Part of a small language model's weights: vocabulary 2048.
Each number is 128 + 32 x the weight over the matrix's rms, rounded and kept within 0 to 255. Layers, rows and columns count from 0. Numbers have three digits each.

# o: layer 3 attention output (transposed), 256x192, rms 0.109, rows 11-57, columns 0-63
# v: layer 3 attention value, 256x192, rms 0.112, rows 12-57, columns 0-63
o11:149122083104136098060126114138170143171173109115111104080130092167029175094079101127144087110149147153119196125155175147149177135057177145074055126174102123111160083149145137123176104111097127
v12:158150126131149154155121119124092091106141121135175155160156173146100051127085194143091161125074155070088135129149182173143104091154126092210128086095133124142168140166127155126123135121092083
o12:156178143141151105130051136117128090147165161091172174110108137088125138160117068118125087108128085104179161189147116180163122062144079086160084107149178094155109177098143116127118151133112124
v13:082146085144160108071114170177095150109165158122091112158141132170108078113120127121173097190126135118042148176158169120089136165148130187142134071123140021139163170062140141199160148055113077
o13:075101135095119156170161095117159148119093149119128170115082117058133118177146069157161207148132144079107117053129188107125127188141112179146118137223098080178156141159199109127085220135117108
v14:146070119076114097165131116100126112135091130067131085108154142147120146137144177117071115105119098123112175096133091143131166102181134152073135103115131098082098122090056119183106171110118132
o14:143132099147123102101150150131116148112120172169129095063177065111095107100130104112164126125130148142152142119120136156161129089104116161082102117128050117140125151156104114162092118111151182
v15:106098128123104159099106167078079115090076142145139119124095130144121114114161156134078088145140136125144199165133158170110185107167133073082123164164103105161143161115206163112136160129057058
o15:138124089125135134112117137127141159047101140116032112085124173084121155156137159086153148101175164141081148120129102135095142162066132112115156113104131092113139155139126158159058083154146139
v16:110157097129177163079171071130135170110139099131144161115133146170135168140123141192067100139109138138091166086120127180104135120196101144082120069178163106177085154139155174119091153066201103
o16:108096176125100138151178129144155137130124172076084108139107145099173091119120123149085108163130094145137153159167143100121170174183154136087101112113154134092148216177178097091100156151169176
v17:186170082153114149162201104090059131076145145121174145133176135069138024097109174190090150098125126183112146140122070176095118114097086066124163069100118118069060187146132088159194102097158084
o17:086175132087125094109145115121036126084118179099140082103144130131159092113199131151094083082112108084191189069170076134170162139150095106172172096165105152106077189118131087144108117138157099
v18:066110086087084131157131143156131120150022169140155135129139161129162130145113121127107086123143127159123127152126088114036136145121062147122121108158116167124092123133171136101144085137163078
o18:123099145177108118065153135152079144144112146129088151132201122134150096086136160179132076163158140146098180098122135082104122120145152121123050142062128165067178171085120170130103108142162085
v19:136163107144140103101116174088076169155104044140135175101152093134101150059144179096095136156136203227161148106143120144089169120200132093106137075138147141182154183075134110110116142087100086
o19:130145068156085061182134116166137177117115199136115146106123139118170097104158157120143160099193129147165131067112166099164128150144128140119107053155096128114037129086103139104092117104185070
v20:098113137143121134136170125162125161140119136060072098080155049093144113161121135109132117207147144126165169097159172104146116135134114177198126160107045119104102176122126175161147097103140092
o20:184157103126157116108084124144107103106105118103131139090115164129096161108080157159103113174180088107094139100113114143152125148131112162106089146138117137130100137133109106115133118074107212
v21:072140165125119090105081118169101093143140209192065103104122076048158074167135139133134132129147105132103029101135123116211081107106130153111154106120131153120074147087216134103099091160187139
o21:071113151097086146117145115174131044096118062159151164120164112150156099157199104160131190149150150170127103097154108131109017118124100107117110134181171114159097191076114074081135153119124097
v22:154095120087115124071209154102146099076103049195113163087152107122115125120149098139077182126106168153091117117118152090127145115154141143161115104150109067049156217126104124149118154109068110
o22:111147121143117170130133147137142090171134140187085134147131193114163150123151175098124189120099084126173156124145135131090142114160117097129149123100087167090121128111183118139154064152155132
v23:110150148131150156143146066155123143117158170183154139141139154163136138148180158159193109115096140101094126103128134151111130149151125208063118095185172190162187087187122118173116138160135115
o23:123123205158170091059148123195099085096184170173133120104101126187115079177080133134165144180114136130133141115086192142150149119169142112114098080084113080126079122138176114163145137100105111
v24:117121123148129147128121124130152155130137124087109169115144114138113185209133148117178161122156158083073157126122171145117108208108146184152160118162121148136165050088083136074122111112113147
o24:044111113137137110163105149142149158141110130138139111106103172163134113131134143193193148154144120044130067177108136069107142158091125138139088119089116174170130077103146166124141163094139144
v25:144161198104148075180138102076078098130144132120113145096184077144173098135095088122069128181119121148199137097196122126138135126091154085087146136099146125153130213139120107157061171090185074
o25:110127131112125113140132106127121179147140145127107060123217089168082135116173112121159159128150111123105113133136080130218146141101148088165094142141180176071126183130120051127130058059180140
v26:115109152065162092127139171138160118089177175188154179058088136099123142074157093088138185139065150131111165077145117129105148156086103166149168092157104122112091153193120124155132164139115093
o26:124102117117156105186133173115123100114130133153113151104156139148181139074142132128083190137132108132155119126169170111145148104143067103147187142118162135157156124162152121144171124066114103
v27:163161061157144120157120087170115115098140131116072107128095048105141156169120115134137169145152173144131101154182113171129095174108112150158113112112106179179102166114135179133104100123158129
o27:083130091151129109141082126121137110147153135150127173126140135173176153137114136126145174193128157106143097111115083091138185138172135109123071110112100109128103191111100107104106148117130098
v28:144120118133201143172159125133067092161115083084061167202172151184135113119123077128123145090180104141163092125084171119122140130126058164084108122091007130144098122166127108106202122135103087
o28:109206177090153127123077135157111120076180139104128083150130117122100160172101124210133099109112182152126146095104130150107102144111088176111074140027099149117096115121137144133125160130118097
v29:130169136099168109216097110118159166069160080084128115121126136189165118140130178137122126147126143148103062120104114141035060139113149110151113062164176122167135189078104212114113162153142166
o29:172075164170074156162115135131106074115136097072185137165127127196148111148071129114130078156075119083137077180110026140065178095098141093175120126116131057119106164147061095124057125154194095
v30:121115172140113073145163116139121105158093131162085128135109078096126114173165114137120139125152142109136127169143149147093146092160121155113097101172108149112074152159117140104132108087090159
o30:137116095150156085096100167131141094162146148143114132144116090097106138147145131143124140151148108092107139114157068155118160146175078126080099092126107184119103112109139105116188145129149146
v31:177109204179161131158069174158123113143117141124185115170136189149130115138117104095144121131140110147090137072123089144180102181135090062174063056065147133111181128098107109113126150106123099
o31:204152151159150097127109114152151126111119138113170120090144145152086101128118106154184103121107152175148068185137099134150137151110126112140110152117117088122130122105126181123157145164114098
v32:184108119108119117131134147086157126085125097037152180075139106135112126109166111138098168160084078130144035144161137126143111090158117116103140037071064122073156082134144148109097116094139135
o32:084104138109098132179132177163140102124124139165126134118094126134191083083131135099084090091091134094097101138175074103119142095128134110135184163139084123105127126125151138102121191118171126
v33:130162089076159190177157154128098080149098138210202145078125126118085096155143143188119093140109141061124137104167099130174107101137104071101101098128129179176169129199135149117155119172117084
o33:157125138147166137181124095162103109145151117076120118169108107114128098144218123140118184146146166090062170111126168166103131093125103113134147096084130130113097170127125120158161153139092089
v34:148154133094165109117164141145151147129115081129131141123082146120123122159107100145121157089075137124156155066164143162202130115095126147143118129121098176162174113093142166121124148132121140
o34:101092099144172158099135138106125120127154146130097110156102117149087118131078099177121149075110099123140138097078171145151145189123108132092118143105121168139146091091100095162144157093150191
v35:119137132098138162103130065128154149196174148145109135203094153167134150152141123185076106122113137168108152114105075171196096221145112163137137072077103058167155110085155141122201200127129163
o35:122056134133173157104071123128167145120156143134115085158033155121045101178156139102135124153120138106106127165109086128133124107211074149166130169139123103162163122121148147113116188075132105
v36:193194124131151139111152101127090064175083127162139116148105158086135160139113094120165148087186045180124125140063145084056104115160144094142146082090144139122168145186082081108147085102160112
o36:137131116174153115104137146119131104173120131138146088180174114103083142141167139157093093108087087114158119110124110137055139114173110160152104109110132129146173085098114127139149133103113066
v37:169126150066074167102111101168066104069071105110114096089120191105168094143147149112126083081083105091069121134160110133132162097111152075104136142141143164108105118138113130131182176125083158
o37:166110123099102117082094128130122094084138100088145136074137159127098109116122124114152136110114150120134153142134118141089177100128116081150155093105131107123121120128116117187127142090172142
v38:118181128096098153161044049084089089061155183116102184106124140090135126080202171144102156124081127154139148110151099092098060053109169135124115190167144115081035139124168121040080112132131192
o38:132146118120096117135122183151061064125066130101115188174160079226090107097113055128104156168101146138114175093183106115105140056089091065118146122144113129144117118203086157108178094083093115
v39:145056078160119123154194187139052099212132151193173121090118173117121111134162158128127155159112090127114102180120130195165171073163168113120123066125132151092177154119102154091102134112084128
o39:101129101143116113155095129154143097168168125083169063096121162112160138152153125151142101127132151111109168090078062164174179119127133119094109080154117088147191137158149182148168138107176133
v40:089163150154100166216094139045089116090121106152137136119138092122128094125125079131157190169122102116088122157145101127081120089126216100113153110081088152123091170147093167099143099174147131
o40:164130124119133138163162171082120071131108105151131129185109132088159126128104128174099136172116093152073101116121081159081129125121096166162163132143143146103163176139111150124107156094078132
v41:151105101193135087168115139143134149130103130151061124107154096113040190148130084110150129098121127155176150086115150108192095203120100152110071158118178127114116019124133176114137151094194160
o41:142164137088172102146110116114158165138126107143132102099121099128146134119131144117171121106159112107102126152132129130163094133115176150138161159121089151115141144073100098150166103106078120
v42:072182145077138181178188047127085109134121147095202131137123173150126151168195124161194135114141116116094115141125079113105109121121115070092113110186135172139163133107154209124173168098095157
o42:147119146126114118157115159110084112148131123147139059187087104164103089136123132077138111114104123106138125151134099185111143143123121103118143182043121086130108118064103165136193146111095116
v43:125182170121080063110113131195093204047153094088158099151156104154135150122188135094135106148124127121112133101156160131073140083190168082114122103144164136142110136110092153134097166009145104
o43:144155108144057068088123116144075123118108184115136108115139093112103113071113105063136146134163124119135130121169156144114161165135121088164117141153143080132074133169060045097129118149144135
v44:109120073138151130149067073137165141086127145174130146086166097151141130145131194206138102144100085140170093134068139117138143099123136173136155192110182094112084138120110125138094179085084104
o44:118097136096115154154111150170098120151099121151174074130107092155101099156121135149173090116104106132163132119159115137122116134029093126143086120139148106095154115171148092147095113093116133
v45:183104138150148149108140174094106162105174073068147036117075111121173119112139094130060092072188106119114120096119149123176141199101147176112105146119136142138099193096133193125137150080161116
o45:098099113052152161121158096147127113143125106109151058148096129082112124123102122127146149134110167133146119163157117121113120231099123125102141078126116117094119159109132129155165149102160190
v46:142101102114115155138139120079141124135105126071071104084117157113125158157188086151105055125154156128165076154153164151098157119083136059166167139170133163111077207151102164097140118135112087
o46:119189156074134121118108117096150052129137102111130027106133165125136104137165123130142129089165143124111134134105131146122141121104098158109082166103158087101124147135111152124173150133128117
v47:116142150110094186235085193114094198066142158111140099147194161137047109151110111159106108149121144099119133135119136124173163095160126222052116142070179136149137102057151089080128135042160153
o47:200111127129125110128110119217134148125117120177197182153123108116110145139157149143157136204087169157080174151179090183069147101141093082112060128134102093127083059144156115121094138109097147
v48:082107082132139180073134115119126128093157148201145065162085150107128176143165147156129165120151148164100169078146118051151154164172151186123119125034085130163150107120107088084140119145116186
o48:105118070139145102101090141101135153165136154138100119171088186081136126157085161086132161136100148138121121158093140156082099171168152142073169168180133115162172060132121096103127109123109078
v49:103070117130137162072130098136136121098132107124078182070111127121252077158139145144094200100076130074170097137107177099083148116057209135106090120167106106152062112180098127103101127135093139
o49:116072156094124169123130100149155056107165120119092142100105133183190135105100130121125094138117090111117097169126138153094162100090168160129111073138107157114099082168127187071144123098148150
v50:042143137151149160109184158147126122106129151178074164142140132102135181136116202141147072195124109119145123090135136118101213112151147125118133152031159122102101146140156111171113146155064120
o50:144127095163100137109138162179150138143125166109135116112106133169189099121098123128084115094111094139091156110075135138079112128116140142093115080177115097128136149221147097101119145168056115
v51:142178157122118139162090114132150074111143132101199175121164094133053066131106076175017189103101086085110072145130095082123087117161114141151142197112100136113123123086101136178077131158095171
o51:148117089153076173060117142060147151112122088142164223164107127111150096159143161131142108140134064152164091128145131097145107050118143161205122171120200171142142116137116080182102155124160134
v52:153144143117179122106161181106116118128086139133145188041134134134135157144124137087129193133070168092159126186054061147166114137118140062149128120123115151074065110123089221170124119155111107
o52:131184103127092125137182164162108158135181137122139118080096102132128104109116119112167107115075075079120166116115078092127156092135103095102127163118154128084146173098143192176178156111082138
v53:139131113134107151107138122081153173148172173111111121088159087167077136079102094091108109142079184130169103180129174106171178131138094133151134100132132078102150084145164128168150142097140123
o53:099151090099122108113162148152123171140116112132128059126064137099124143086088112119145131135122089147100144110145154173128135106137105140129145151147125168122159118102157133137098121087086096
v54:076073112131166101153177153164150164124135122076156155214214127124138231113075102165173124138141137207154112153093167074145111127119205136127072133179098124078104105134119101151102133111161128
o54:118158085125081147124140145163081147141146137097103072148165130168103146157046135106094104106165098164120130121094119090193136101127150123164062168084147139159120120098138087144083131130084201
v55:209103055140129058131163098092134209105093154157059127111113072146152143136131117086133117118053096142080116114148151119156159141147123163103121163158160076197097174114092102143129115096101099
o55:092115101071111129145117150133159118146152160128115128162161111113176125100085101104112170147103068159194135117130221136158110219089127169092118097135070149128107158135166145139139168100132104
v56:124143205132107166102137162110123113119111094154142137123101150161128074089089088151138089166104116126107068084043158034091130108050100105125150115132150168139103112133135143121124059140091123
o56:175127164102117133068112112114148113132145094127152108128111149142145119102119182116093087074100121144125057155128155156105105137080153127141146097111086143125136191155142165127132163137151136
v57:077120117129121142125076150110147180098183113138184102103140179149164121172080148094140082212074114153098032153142116098139129234097033076094076098129134081140178105113085179156116093072161181
o57:085105157139084169038134132128158159128154177135150080084137114103100028180071081139152074173076112139098105165114131145128098182119152128144144105151154101114091146139087136118093127105103115